config = dict(
    num_hidden_layers=12,
    hidden_size=64,
    num_attention_heads=2,
    num_key_value_heads=2,
    head_dim=32,
    intermediate_size=192,
    vocab_size=4259,
    hidden_act='reglu',
    norm='rmsnorm',
    norm_place='pre',
    norm_eps=1e-05,
    positions='rope',
    rope_theta=10000.0,
    rope_fraction=1.0,
    qk_norm=False,
    attn_scale=0.177,
    bias='none',
    tie_word_embeddings=True,
    parallel_block=False,
    init='uniform',
    init_std_qkv=0.0729,
    init_std_o=0.0,
    init_std_up=0.0729,
    init_std_down=0.0,
    optimizer='adamw',
    learning_rate=0.0063,
    beta1=0.95,
    beta2=0.95,
    weight_decay=0.071,
    lr_head=0.0147,
    max_grad_norm=0.5,
    warmup_steps=209,
    schedule='cos',
    final_lr_fraction=0.1,
    batch_tokens=32768,
    max_seq_len=512,
    doc_mask=True,
    train_tokens=113800000,
    max_steps=3473,
    dataset='wikipedia_en',
)
Each number is 128 + 24 x the weight over its row's rms, rounded and kept within 0 to 255. Layers, rows and columns count from 0. Numbers have three digits each. The size before them is the row's rms in percent of the matrix's.

# gate: layer 7 MLP gate, 192x64, rms 0.204, rows 90-156, columns 0-63
# up: layer 7 MLP up, 192x64, rms 0.214, rows 90-156, columns 0-63
# down: layer 7 MLP down (transposed), 192x64, rms 0.192, rows 90-155, columns 0-63
gate90 106:143090097152127167145149106133155110075153131136113121112179134115148168174168123128127125097128187146123080128144122118108111134147131113091116119131171151148100102101115103144115120144113118
up90 092:134135145116128078106174124146167125136116167147094137102121092173184078124119106150164114139129118131120130112128107150111168123148129125070138148096094117159169133123121124142132103141131138
down90 102:122178137114127157128121132143126107122098141129133172139171143145141159148142147106159098145115086131070155106121159131127088138156108084161127161124152145126097108143146126150125089092093107
gate91 090:122118110081124112149118149139165133105098128165127117133142117125146107168117065109136161109170126138085086160144118131097110143118115135131144128103132110132127130102190148105122186105139145
up91 080:140127120134143113165122102123092097129141152138115118139115107137156159101102106115151132100121167111141062131125117153170100111110149139145122123181199103100142140117113130159114138160093133
down91 086:132097117137127106127094141192098116159153098130105110115155135094153142147084142137122132138126138191136116118137110098134197133120096139138145135153117156134119143111168124147108149125149175
gate92 090:184163092108155142116102117107117107136132140147120140122127137112159131128086121114113154134126148155139112123150115153159155137137091118084129135162191116116100107105093099155146128187098140
up92 093:155102102150094128141091098096146117164107166130088100100118107117137130129074093138116109154111118088112134168127131112096105131134104136143112159121121109124141143133107108113123143191079113
down92 095:113144106130182116102112139163137151126131166101117167137119080133110140126142183128124112145121146108118157186097148132111142169142156147114114163149148150149132159115129094121146161103091132
gate93 100:123154131116121128142122101110133161080109129114156125097145169093121169098106111122155137091129134162122102184113154149150074103114173149129138127146128163143143089126136132139144167111097111
up93 100:119144116129115110114161110102118144062121093130148124139141142128129125111105119119147110123118114132127145160120162184129105118133136135115125134178134148167142114113115162148160209138091081
down93 097:127104151113145103100116092137132100106152148143095115128109145124126136182104120158116079176087089111091121098111116124152138097145124143124167155134131099121094104089139133103150161131140093
gate94 089:151120065148125123137140084085102121146133140153154167108124177125112101134153124117140141098127135107137093137132083155103091127120154124132123128172196147154130110165148138135125143140147141
up94 076:080107160119133119137105167158158142131139091118114092140142088164138167109062135147143136145152130160127153134121174106130159139104140132136125113100108098119129122088127092164103121126099120
down94 086:183119111082119106124128157078113132133122108145159150159143097150090136110146156107146117107138118138167121140136096123103095097147102064099148156131156082123146137124131142147124124141133095
gate95 107:214143087097152095131096098123154129121140099111137117116143147119121106142129117136158143102133124156121098143097079169144116084096107127121128130145155150112118125132158133161100121129126169
up95 109:130124125141055140119078129147131135163143160112159104146175132109148103122080161145118138125094135134123128119125156136073115130114137120135074120066098154130115139141113128142119125099136136
down95 116:086139138132091102118188107108107119156103128141139097124124120121121150135118163116154135139110133142071128135125142110110117161170162116155137184145127115123121198159131145129142149139148091
gate96 091:126122104140128104116121100181122091131131117110135132129171181132142164153146164092125109102107135144142113126108116163122128127192181075124156113150137157127139114143133102134157167135123112
up96 091:127129159111108116137126118075162145072137135145118139136107129094145152121133097118134136106108140108162099135123113125088126086110080192132083119134107145121076160122125110106108159145133122
down96 088:102153127115159094117156082142113114125152133115112137147103124120148153113109139117157189114184175147115143117079153136148117149122122173112133120127142064150147110128129156149153150135135117
gate97 083:129149153132151141124153121150155103153078106127107099119106142156132128106174155163110133156154120119092118140078104129159122133104132155120139121120105064092144133123112177148173125111103118
up97 068:124138157129085133124157078139122111132117136128142129140065116111130129136147116111139173123154129122117121126068094136167121135148115155135096126122159071101118169134126158098124171119083129
down97 077:137098097109140106100086175129076106114115153132113142133193160150121139116134150129099135156084097120138154127172145130086121154127159109120152145155109147151151097132089113121143135124122117
gate98 093:149088108121078131128114104106122148135180162165144138141113126119149137134104113100106137083142131186155132141147061147107137130146139113157152142134140148150120125189123147124155149129116138
up98 075:112108140113110137119111113087125168136162149154127106153085101130110178088098148129083106121177106145146120141112112161119186118132105146167131122136113122141094141145094149120158145129139098
down98 086:142113113137110125115128135083086109135105147136141150132144145156106125103134150106116054106096134133125123134206117143093139146146143150119152163096132161139127140122132133084181107116143137
gate99 103:134142147141136104154131085142144128093113104096122166131136143101156134164123087082131138076127155127181095116130121167096065145112123099113109106108169120130117120110157120146122138144129121
up99 097:138132129142116099164142109125095106150134130115149150131179089059143132107067113155151132131127141101150124133122112096144073125145137132138120140109155083145158145148171114113111094129137140
down99 097:140125124121081094163155139100097137140100076120125125139138085127103107108120151132090066141152130147113106130134105128166150163122149165091121152150116107088125161164129134130090128129138140
gate100 090:128093114125126146158132170130114149082177093152143146097174170146098147137116109168133112096159082170109129135121102139108134113143130138102176139150122130124144097115119103127129133173140128
up100 083:110175173128151067128105130117105165131160121109122125169127106128109123070149111186091122119145131109126111116112114133149133124141181131173121136116150091122164125145107127124158125140135144
down100 089:120130130137159138124120152151150160136129148121130146073156154114134117148085143093199084131118126122160118127179154143141153130117140089098118120149125109154087128124126094104119091108166124
gate101 086:176100089156138134187137124162116132142124090099172160097140117136101128140130125163127126130109134141145111136127097121135107099132126131112110146160098073137148114159119092133095105127184139
up101 079:135134178094124149164180094117149102144144115150139126127096131165127110104160109144124121125124154135127153110135112106086102187108150155141146160083115126139127108072115104144116114093115135
down101 080:135082139147153101103094110193131119114141107094148130122115125081113096096096097125113128150141155111131089112124157104133136142148121144125083130198149155159133131127112130139140098143107111
gate102 110:197141134096141091115103131138162166121161105096150129133145170123104160147102106092132141139109138177154126108119128147113145110137125088114163098123163137174135124120135148155132166112131122
up102 109:159132160129103100100069162135176142107121114096125168147116119113108131122089092130103154109146143146117144120101126116108159133115108139140173110063140121157121157130134132125094148087142125
down102 110:126154117049088126111146113137139138129145110162108103128148179116103105126114137154142109138109123123149153128161165132121160102157105130140148110136115104143118096115155149129088087081142092
gate103 090:129123111099108115103119091119136117136096107112146141121126135081167163179135122138122150108110111119134100121045119155091155095108116133142117106174155094149138146148091115107144139132109132
up103 082:135095117157141134102091172166174161137142174090128141130148111150101104126100123145139131139149122149147104113154162110121130133136106094114123121092093181108113110116138137165112117154176108
down103 084:137094126102093152114097070070130150128114115127150157135130162082131104164141143118114151122083117114161095143109105122110136124111121153168140146158144091159103148119083130117139135143134145
gate104 096:114127135094153171088101075100131113145136124092123121119127149072173157114169116126125140109135122111123117136098113175098093125125155141156155106156131123133132116139074091128112147137152144
up104 085:125124108168131118120098149155117139099102116110156131135127127122126095144051131155106117103125118170178113123136172121094171132097109090118115091122137098141151125098133102152114104110148153
down104 089:151129136137076116135173145151107117103123125098167155071144126130098109123124113121131137085144179114093120170133109140136132202131160122141144135149143117156140140123117132150139171159131122
gate105 101:128140138108116103125056148103133144135146127106133138113130135144137114104132113128178151102141143136160124159108147150125081086105123091124152133161168129131143084140166145107165175121097102
up105 109:129106113129123134123168121126101172157098119117125137106145145092103160125142116136125136136133120151069145121129140088122178165163159175113121119104081126128090123126099096132152080154148116
down105 109:127085120096094144166132084154090129123134105154158135137151124118120082101136137158138095131151076094114109162156109175127141135102168138124112118146120142140104126144123124163111087125094105
gate106 101:122151120156107138146085149157118143042093124093161165102112152146142109144125126135143147085163112103160114139120088134136142121132116077128103117140121146137131120138122141148121165113135089
up106 097:157112149133103131133131129086131145162132146144120095099130126100096175095112119110181119112060091148100167119125149139108086133125129146147124135095140116144141115126147105093163083141136137
down106 098:159155125075104140137133073128136130159110147139106099136126141137125138111064119129138168130109138139131155121119156101110144104168149132120150090143154127161054136137158153126094130146132133
gate107 103:132081117114123147115156118130094131109105127074174148135131132161128176141115098123136135126172149147139129155088140085124102103131142146054136108125112156131112081135136128113108161124133116
up107 106:122093136150127067155146132117117155149168099146165119098116134146163130129156136131120117125111125083098140146157106157103077110151137126148136157115156111111137133140153155138120069122083099
down107 100:144126119119136141112136165091159097141170128128110169101121132147122109113121123145144052090121130166126120124084137100101178105163109099127154103165145134137147159101123120142163137121111120
gate108 095:129127141132116111120094121113110140115117136118096192079135137114172139158132152144114140128111144134123150203154119124095146128155140099116115109139132139158120080112150129124155118158135062
up108 087:118133179144145155114090121095152136169134151123110109147090116128113166122111130124115163108148070182145109159134105144087108138140150116138128151124138124095102143141124058123126123109121114
down108 091:134084075120117142137111161156123136089162147149155148099140167123186154132102116127115120105125136130148137133166125155159131130134107163125161155112108134150167123175130128167127116155153091
gate109 090:169151103148133079153080114119108110126110120103152097126172160143131117134122110156101135088148118133134135105140128132122109096122125122151124157175104132115133110100140052157119145161117093
up109 083:163157109128152166142110133118083148162127141120091135119111187149101118147133142150167141141100142137129132175127093135174100132165112125121115111134091120111106131120093134152154091158143090
down109 085:147117144143127099119131143109142117112106155115149097159164138128144137112110146122106190171130111119135109066126126123062147151068132100090154121114125142125151153125135116121125135176106124
gate110 110:172103099115159090159123150140138158124101131098167169124149147125179146166147095130095131113133120155141117154108098092099130119173108089131138112126123142136067118136131136164144131134130127
up110 118:151079111155096135135124146162124123117109090097110136144098130115144133172125100104135117154105134135153102113141061100106117113142073106108134120140116138172133146140079117154105153094128143
down110 108:109173165152104150122115118169144123117130133127126161122122112083157127136145166171153091154137165098126131134118168099114116111107139181132142124151126158086162108137112123165158109115099102
gate111 077:122056101156119133139145114143170176136114116134157129090146121143134122118131112155102104108110115147088076105128147112110135110109137119132138081116130154174103121083146088117154147139106137
up111 066:070100130146098145170119149105112097117110123124119123143168150094105093128114159122119122123117092117140103089149143132126133165128160086122137118121170127137130100162097126160123136127185086
down111 070:141102131155097103114150123118144126088139099152127097145145078107117147137144098138122079143073143130101146129166127170118129136118143109131140156166135165147103101181124094099151097116120118
gate112 095:129117107075126107127126101149121131135143140120141119111130103148123158126088068160144153030132147136126153127106126112125145084122097113116110082116131132153131135118111096108126127112113091
up112 084:136120095141184149109110098159157069118069112145104118100104102158119136138136149131121133076089148130104123143107129121102155130099138148136125162119123134154160112107125111149130104113119079
down112 090:110132144093112129154133120111145117140123157132137094160135127147116108074125092144131128144084131108173134103122190092134138091122064134116121102083140136133110107152105172148112119099121128
gate113 100:148160122127135107167114120157122136119132143141138123099157156098148132116107108117138136130157122119174132192108068170184131146114106113128119104151166129149098120106125105115104183147126134
up113 098:137159116173155139094108125159136148153101134161110100102132158138132109116106116117112134162129120140138107187097093142163178148117107126091110133185122126133142102123094153128121151113154165
down113 097:153115153148124124174156116172101176149119136138121093169101120160115141132172095112087114124162143141145133136108120106141125145152157101138136110164119088122114118126129102107105125111117195
gate114 105:142143121147089130135125145118150159098163131117151157137157127106127119132064115129174133068133119125172150096137098086147146144178121143124097106135120144119107121139155122126116105133144071
up114 101:157126103119114089131178146120129105136139094098084161124123125120099150131131143125103125134099142131066145104126157131114094091159121137124140149130104161124143143143080065083119139150128131
down114 104:178114154133140131129159122148112134165148139146182161146123124141120153133107135157110083132128187136098145134108126109107120128100169140104146090125100091106065132136129149144137158132098144
gate115 087:142106091099083123142121134126121111104109071147105149124146118112110147147076116171135132064123136138104154185139132122136130115115128107145126105156128108120113076118126128087124134176116129
up115 081:105155121131112118093108114151125091117111084160109158125152091104126106108089129158126110075148109131088146162153134123140136130113127098171119113163121116138164109080114150096132154157096131
down115 091:108130122108152118107109096161112166098106132159089131134134149140162141118133132182118109138074100145091132110137136113137153096121121102086089099109123142147129117135107155117152152061135149
gate116 105:192127149161141146119137123175155122087138145090146145114126166139141100130140093134133135140136127140119141146130101118095107097140118106120124086123149117188071097123112131178143142152116138
up116 101:114108123115087134152141150136080144129131143140140166136149113084116167164119127102133127069123146130153139111136168088123140129136111149086104129123096153125153089131114102094129132097166080
down116 107:081118113123114095143127133157098131137103112132122151106157152137097171108080130137118178121109146139133138110123150118127072105145141109140124140163078129066130122132152104088124099112106103
gate117 106:163150110134114161110096096124140134151127098115119123090159150143124126121126127173158125141140150149160118088105144103155127109164112124117145119211145129136076081134107136155136135136155141
up117 105:152168128132161100137138191095113162094094135124165147144147162118120091140137126107167126125149070130131130144078134131108144120120105135151105136137137145076124109107127127120158098100151144
down117 107:119074150137129158143168141085112138132157112133169101132114118150139107130169127119123124189123152133134129112142162151145102138160137182104102116107171156098142092124106140160116108152128124
gate118 108:141133122106079128155100142161147153122119138134148151110134168126163139145150147071112163172098150137120079148119121154116099114143111132071120103148143118122142114125086132118178098128105120
up118 107:108136122134109118109085163111168132224157119142147126122101105140128118093149137149132137120101126143116155131140139128117122144156123142145136100101193099129174162106123100133156140131131133
down118 108:117174136135130148130141175129103137116128125129126125067125121147186124115143099121166154160092160132103109123111147134105146142182126121150088130176137132130154104098142118161122089133138164
gate119 097:110120159146132141131132125123108136127133142115145124120163145082156157117115134118106134079131158152136121113163075122140113163151141126099189126094102091141131083156105115117143142153062123
up119 091:112032130121147150152111142156171088174148186127138122146127122124082165137092127130115127099138119165128131149148116109117141125135123113130135122114108117121104117109101096131092127121141109
down119 095:126133104139170147124110103134127166103139092132132119119122113118143140149173160125146132137129149074161097113107156147131137092117120147159107109112141169148096192131180143133128147082145148
gate120 102:129114134101102105114107122163154130108141154126103094122157142121135134133117126157142167095102164147193084102092108116175147101118098130143156094151110171142124120130127103137128140106165094
up120 098:134145169106171086137115141121144167100090197113183135107114132132142107119136145128122108126097114129158145090146096176127142101089110130112149074113147122141151139110123124120132125134133118
down120 100:134135137143100142097168128157118129158129148091126143151115146114165092140088138123107099122138134153137167143131173118108112135112157155112105153147181183126155133112149082131114120185134121
gate121 086:163087109097135106133103111137161102127137120081126098116111082124135148113089146157132149105129126134142088127101101119176122088149119108054122105144133093146132125131139124103162117158121118
up121 074:125106109124132127135141090111138133113139129115132101128098095119136133142061152147097154109090143146186079116133120091156106113163118120073100128119135093159150143111139092117131104154143109
down121 090:088114117125137134133162113121087119097090154140102145120145137115102127155138135137109091141133149068118123103151139132179142123143105138155146173121122141118156109149094114141166085084099168
gate122 099:149123085156120167139093132122134151102132153090090152099139183090141133164135151158095164128135141150097139134134128150141090133120131100135087134110123117126152085122147110178144110154137105
up122 107:134165128109130105087169084116131080163138101131159116179143135121147122090116108120173113117129104142138073148130127133136156112142147187122139096162131170117118135141139124096150123123115132
down122 106:148109116109156130146135102132123133122102122183109173108113106130145112134172090113148131091088148148125143132070088127098099118139119137127128128144076136113132136110109149104112173113108181
gate123 125:118070128122122134099092139129138133140148127098121169091182129133123135146123080139134185107138126174132135155146097116100141138120144063152137112138123123139108104150163137125144143127127077
up123 135:132130103167130131131102120123111095128108122097095142111124149134099085163173086112147140141131175169104133117145160098122111130097121126140118096119116143147177125102150110097118140143111061
down123 113:099129116159154153105105096154144165109137122128094101102156093132154181090124100105145133162078103137130165141102137114126116136119152155125142125144149131110154092166161125130169130103156114
gate124 102:165112099135105105105122145104165138141127112131140130100182159115132128140151088153125149120122144147162129191116111157107116090133105087150129140161177126119116100136133126136145128143063141
up124 122:099106137141134162158168100105083116143153109099134164115136074128144154111112170099136124116124133130108144096142135106148125103143139123076115139101094165087122171134145112145117130141176117
down124 106:148093134107092152146074118126150108112124158135127119137116141143158167133178140132134138153142155144147159156154136153095143137156165125107094056129134129127170139126121102114131106087114154
gate125 102:167144120085154148152142132121097142135150095090136104132165161112135141125116138124152151128117127120109102130127140156090097110149095103130139136162095167160103126171171078132108172120156127
up125 100:086123156143154120123158112069088126101133108136136115147078081090126151126163116099118125119121100123129152137127129165114117160118147135157060128126127151148119137158149104100139172122123121
down125 103:142136087114127153129153117107110115136142158142077011121144156125141102158095133136120123142115113110147136105113140113135121132151106137125147132131152136147112084138114110138088125126159147
gate126 089:125124136117099105117129084176104116117094114124160138105147139075142160129118157153161123112138112116126130153141168108170139153155114102149133147165126154168112132132135119160150149147133058
up126 084:109090157113144147134101157125141149167121153116104143154107100149113131115107113095130140145063126059150094148108099103128123086111140146127110088089120101113134140132138151164128109147119113
down126 085:183080102140162110092107125150137124109143136130145103124115121120165106148074098111138156144139120116168108125084142145115103078156130127129154079137106124107124122171136124132109121161132098
gate127 103:158118132116130111181130068150155124153175131130136163111136139162180104180162082154118143101094129119156130146134119122092109113171146123107143134154114126136136127123142163137147134152118127
up127 101:118141137137121172142114091186154127114163150139134146123141107167137063122127058140118128142109129142126119104128132138088156092141154094124111153094135119133106183133115140131139152135103120
down127 106:152111140113118123099126140172147127156114123098129142142097062109130159108137154150103100120107119149135141122172152126129133116063147166119121060139140122180121153110132138115119104117135149
gate128 092:172126144156113141166120117122155135097169130094138141121177132122146188131123111162131139114196146137110137116102156134141126128104144140143091127084178103123141122141171133144112111146119107
up128 074:116131141172109101137090160100121109125126116097135119138179126114106151135123095157137122097170139124112133116069109148118120079108134152124111112091173156110176122101152139104129122085124115
down128 083:128153156133144103104166107112116122124119123129105114155034094132151119133162141159101124145095131125125087137131126106116126167135118160126090121171132161121138129087152110137128116093140162
gate129 101:148143086150145162154099153138155138133134066128107119151119120157172118114109135154146131095147127178138081138100145112122127087154165123129128109131174114148136132147136122126174150125115082
up129 093:130149145152144146128119127132138110124120158108126139160154132120127107089124094121141122138106150113176080108134136114049136086141097133139076115119116135114128150142180166106118143137156171
down129 096:117138088132183117199138130130140136108134096116090090128148109137141106119177090124149132094111086122108079149108115161108129105113088141141111115142131127145103098129127109107137138101101140
gate130 106:135088143105115182140123136139122130100123127112168175101144126114183113170146129139137135124126148108200136095122137120084103137147127079161121138142106098149094114144135149135153125143140118
up130 105:134139106092145132134061111090123109112114164122109133121118128144096109131099149099125144189091107140122117143059162104143147163116139141097131119137107126131153140177134127112138101117139153
down130 108:138135093125147144145081124144099111116116115092160141117138124137116135185130127148141096106075092145102143178094155118140164128170124157125114135099144161139139156112135175121104122106147158
gate131 071:136132096079110137155137122120144129127147099102151174111159176122156155132107116129159185120123161175132140153109107142131102102178142122123134109144139110145095107134155105120133138180114104
up131 054:103108148094101164107095121159127158142146107131163118108136104127094129082109112166195163120137120104120116149098115142114124082151101149147155136133148126133092133121109153124124105177106143
down131 055:143166113145116145152118114098137084144127131140133095134114105144133134112133138113086089127068100151150152109163130115111118129105159116124115205118148093125132147128119113095116164090132169
gate132 094:129137075137133138126099127092109104147118141108125168110128164151091112142143140149137174111139163186124122152138153103132126122138104111101075126131108122105125115106112093121068118159115089
up132 088:133167140170122151138103109122110109113107112141127129119123168159130127150162112115121134132117193183115140081160133118129137160167128092094117151110080123082140112109093111116098128141117135
down132 092:078095142140112094074112131150091127116159150067158137143123147156148114142112150119113142157138134095090128100116104132119149160088136135103126129119141147099147112092134168127159118145164140
gate133 097:160073119123152103154109155140172165104151093134148163109148137095136143141105109097171118145123077121116097129137120129108100089122103141135108130160130110141142088120154088124096133159134114
up133 088:112117101101115149139109142165178190098104120146126150157114150164120135117123102095146124149156135098130110122120111119131135064133111149121138102120146132164093155136148155130151068109133149
down133 092:139115155140137128115174091148129147117116157141130147141098120121165135143145129142081206128127193090108126128117153092163126168137107146138128129142154124114143131163117128084113153149127141
gate134 111:156152082144139136116131102145151148095101107132117137088162152123136124154137125096107158151170127138157114171126075161148127163127182112115152140156123122143108098128136159165107097153128111
up134 124:115158092115117146113134114137132118084169112134112130143144112151112136138073146123107132111142165144113138192078096116129120129134172158109103123077103183112126105126113148160116134140150124
down134 116:143162127141136128170147099132131151136128111097077111138114110101118095095140110101122134108109170131138123135172154123104120110119167163119112160114103125108111120122127137136092092206159100
gate135 099:138123134145108142129079197127109143112182098163142131106135111136108126139113068161155166107124104106133116159142132107130120112144156101165125129147121110158163129146151143160128109156096117
up135 100:106175107121134098134137107145150135168109155135087140119164144138111139095096119115114108144114139158120149094099135162176097106081079119120128157142132121107123122144119109101171170093134126
down135 099:127116146131091164092124125151125128085144105130124180152130157142073141146100135126138151082128108139084162137133118135143085129121138138140104165099154097174096104115113094132147118109104114
gate136 104:131131111146134147148087105081155152120120119122095139105152124102119163177154096112155127092113117119134102148134122099111086128169125071110128101149138156152106093155118108136155102123151094
up136 106:143107144099138165156138110092131149142127165138134078138116113069141138125149140147136120139140114106160111120092113083105133113120169100110126137123148129178161138080167145159167102115133131
down136 106:155145106131100151121145130130115087123123101094134159137129126167079107100140134085107153151169159100116133099128121119177121153140120137105128165154123113101142173171102142146148102160153154
gate137 104:142106145090146173208113125116140139109131134120143159087150151136158132118111070124214133130149130137129111127108110152112120135134116109123137094142119110143094123134131106114163121120118122
up137 115:144133092167111106085137162127129124178114077118128116150100120104090123152126174118076129124143163113135142154118129127154143106114136170121080134123133108113150111127167121148079146159128130
down137 101:187088086150097106110164145142094142149119122156120127142141125151115139135150105087124146115141139143124126144148055147093106177131144100101139123170109113105150124135116114155102148125141120
gate138 095:176141118163114132118111102168153169136108137114131139151140157134126135133105090182125118097149132142108108115104137186162139079131134095146160141150114098174111127130158098131134115125136090
up138 081:153132138118124143120173079111107115118137154166105164144151111127102112123128097172139162129155150087134100104126164078115096140109134132153099131150134089127113129138146150098136076120095099
down138 090:117124083133125104114152168098124115102135124110120097134158111131157169139129101092153113121084134145097145140117126129128128180141174129121160107148083150121163171108147124144141173153099103
gate139 116:124114146090096171124144105143134170117140079129161162164151161099151156106113128150133146113114154102165133133126085163153108150163149127117131130126139121113093113153098130155141105172094138
up139 126:086142152128128128123113116126111153081113078124108174127166143085115123097117132158135157111083152146101122113177108139139136161118131071144133146116102172120136095116121102125144120098103133
down139 126:157125137125110163102139100159091130151102173144151163117132124145107113131104125109099047136136078104134121119140133096165131163150137167146145142127124119125135098093114154127168138154125139
gate140 110:125138108138118153113084115149160099136141139139128126119164115105137121109128128152148143092182155125138113105135118094128074129168153104117151114143114120141154120198164097156130140171091110
up140 119:105153133131087109117122158154140156119152125157117099114155120116105157156162125169129132104150133116121104113149170140152119144118152128136103129155158176115054142168136085107110101128147106
down140 112:168147167146163148115125124161147120080090156128168108099160173139116156128097168093149105157094144086123134137136111127129120148147137109158097132106138145103128113122122131127128159109139078
gate141 118:094150094145118176113078140102162125113118148151129176096118128107143139133149113157138158053119149126136095119101125170127116125108130115112115132151161135139138119152171159164127106117126114
up141 126:159151160124085138120100141097124137126148115129128132173116125153125127139183128155158096139168098114136152133151148132108141127124166114139128092129160083126157136139193139068144130147142114
down141 129:115162105161149120151161130118117154164111113115144113102153143183169129109114083112124133143131148089129129142136139143079136123150127155134095138167138174129127145147153078147129110126161078
gate142 095:115133083125074157136128140119143128095140126123130185132140126132136138130137116117142168104171145127109096120128092135119127093199189103125141080163145135134128141149165128139126143153137120
up142 107:141096164099144108139140100115106146164106129102158089087144129096151150119106156169159114137097121118141148160087143105108104150065103140114117155111121119099109124107090108109152142114130115
down142 089:158117115108163138137056152139128086089143112136123147111138087084133145147125130135100141106134126135095138139150107106135146121114111122119144103166136101135125152177117095080076131118092137
gate143 093:129141140092132115148137113136113120066135135124131159084113155106121134168111139172132159118165158132143133127119156127094105163166091087086118147161133107151145118138162139113169107152151116
up143 097:084143123127122127115124079091136120092126083147131134106111145135134150142118139154149119111135126120148160141159167130084136138138130103055126137153103131111195128139144130113152155163168128
down143 100:162118117103126161103146169093122136121132114134178136114107055149148081099126126146108124159071137109086145149143122103134133168130145107136146138120128117116117118098113142119129085126093149
gate144 084:102140081103103077141089139160124150116102158113143114114127115119130165135129128124107134141121116139149102134113093143109142117151121089109110069118102160145076144141108130124117079109166085
up144 076:169176137145149098140108135105113145163124139159162183117131106094159074118130145091140141124134146150149116097138127097099135119135133164129074123120139105114107117145164152087123153126150135
down144 078:128149157145170123096112141120149169106130100097084070127120154153088170127126095154116136162114089146108095130116106122123090095107125094120134138109128143126126141161138139091114142118156095
gate145 113:121101096129099123176107135116125153086103096105155154090126129083116130144111121155142187105101148125155082116128122129128105110135101119118103116136139096116094108138158123191135132105154130
up145 116:129143152093200129073144126104124090161128173119096135134112122130130135092077105119105115171139109115136132136118179118120134166113137134110162138137079114160125113156127138107117134141128130
down145 111:120101119116181120127099134146124176173140159101129129134136122070151132098122120095137138124192133156145170096110149135124146143094103114127128113136130155165092146125166137120088138109146131
gate146 117:130138145127115141123122134137132116128155127126114143103140129143136130134128089166169185067143126118146105133146113114138107064179157091124159131139177142144128100164114132135143173171119129
up146 154:109110131117119156096099143158137118124145098131099119097099114161103113133123099186099179103140146139134090150147140123172154096159152114143159156144144155144138120168097126137155150143154152
down146 130:114096128092088082096110093138128156111113128144153140124104140114109117172110136121096131141120126169147119141156159110119166132102136111114103121116164161160130144079081104163135128080136119
gate147 103:097102154152146131092080094143134164127082124109130153090133140121143144121128100082145140101109113165131117136116104133086111137096133097138161089122108154176091111128160140152132128143131095
up147 104:168107102133136143150161200172123104142148150178156103170109129141131092139126145149137137107135141097140098158113111125141135162139120140104130129156121125147155099099146166104155139104139159
down147 101:130121106108120157146115138120106102158121148085129106107095160121087113126130124107129202121169128098134103201101124121129127114132177100135102119132154093147134147142137124116100135093119131
gate148 100:117122125114106136137131108117149125090110109116099102053139132108124130121121129150156151114114170110134153081136133176076121110105164088151138106130143124166102103111118114133136187145109125
up148 103:138118151104105075135139154121137155167133155136156144191110121132086161112119118125130108124160059150105108169123123140123128141155116128119146147140143121086120151122129097087104128135110084
down148 098:147027102098125122138109134125076152141137136112183150112110141107137149158106142098095116117119142129133120133118114084141112134147121137129128123135145123150147129165137146138108107107075153
gate149 100:153129113133127135119092100138182113101155144121149163126157151135131123178147121102140156121147128140161114142139128110137117087172137108073154096134127098163119063135115156109151112134097124
up149 112:093126129087113143151138122115129165147118095152153116112148146122160144094110132130137148163154130137137109117129103150091120179097116123192109121151150128093102160152163084149120167152139146
down149 102:147081092125081084188122111132115153115110126133132108086143111118120147145177130100114150113131148144127162142147108151111113114111135168122137107124172159084133129167140095121145138159108120
gate150 103:119083103130149130194082145094176120100136166124118142115163163148139118176127099164161142129141136158112153106141123110134105121150164143116161136112113124135137101129175136145155128125127137
up150 101:102117123110138205171149125133180119109145132154100116119155137139128114114112145144130133138145159132147132148155105168081125132105173114149145169131127151159143121134120134164113136104118188
down150 106:142114132148104148103153125131096113108148089169116105144107090105140105162146109121136156087101130137083113154145159132159134158130134178123121181134120137155170148144141130120168100149163140
gate151 105:111135148107108131147130143154117148106172101111186183154146123131165171154107126103090158105116144139141088138141106108095147108145127070146136112152130098144103095125137163116132129117124146
up151 106:128113160113156119122134172140131148134125106097156181166147129161171156118124093119085150133118149139136125129154135102115131126135179104132142077146158087138078118099146159132112143118127155
down151 117:129092100112140133157173128136133076113137134139117084161110114136135177104142106153111110142100168143132122077146123153117126150123142178158157095132119154124128141139130108085134104093087117
gate152 090:171118148105150133134126176120167085150146125118122139127110137150124120123121116136139140163148150124112073121068124172141105098139162127133176129120127105138095134149111162097147158138077112
up152 086:105131153129121153122105157131138149122144148114097122116102101174138117163134120104149145152117150123098105121074141150118124112187158128127189152104106098169111139125104183137134133110095134
down152 084:113111092126099085115127125144123150140131138156110122161120109135103089080117133119122078104094079122138154106099121174127130132083086131109117134155112136154166089146120154124103136093099137
gate153 115:144124094142129148111123098125179125124157142106147130147181166128107118143120071148199145102118150129151128088135079142114097114120142077110103110156149142132141126140127147133109123119130104
up153 147:140112106089100131101102110130154124131178159158105091154135142134089109172135142119157122090137159158141145106135111127099129114094131125156145075134113180152168154128124121102113148107135105
down153 123:126135120116128084119127146120143125131137132135137094137145106119075132109089110158154165155133162144124170079178095116119126142115112145147103090112121125161164136089140154160133156075148121
gate154 112:098118113146146159171137097122119101129140098143144135112153143140140140177092107138143154131147162128109130142121099160126059132131161136126109124173156137135106125156124093159125123140096064
up154 150:154152120130118100081123137119134180134143186100173122125124164107112187108148128130155101102114125143140111105112135116095157090140098120092124133089120135095092123169138127114124147144137129
down154 119:166148103099097108109149115102152105132155157175151088161111118103140121081153158139112109140133122143088135119130119112079096146117121069118115138155119133150151152135127154127140095139109088
gate155 108:112112119127141132086135115191111124096116126117151127128133135137132159141108122116138128109159150136176145148150139093116074115096106126104154132100152107138138104123154114153147197154102076
up155 100:174137108162133178120130145155106119151152141144118115142148093121165129165126112130164127094148136127139119139144144120140101162114116134120165099122109080177130103107143100170089166127127085
down155 090:116161134132086106111164113147155101145157119152148081171099117114098146105094097152127142104137102134117124093077135129118140123175125148175113102135099106130128137154112144130141141145149179
gate156 106:168076122149126139121130133134131147062122138129100161123131165076113139162141110139158157114146112153122117129111123180144145144121129112163127112140117104166123091119122125139098115137058136
up156 104:126095139175121135123116135130128152077132145125115160152105127122103152200163152113127154097138130116131137077122114142112175139141143117168117070113124099167117091119120137126100127128109110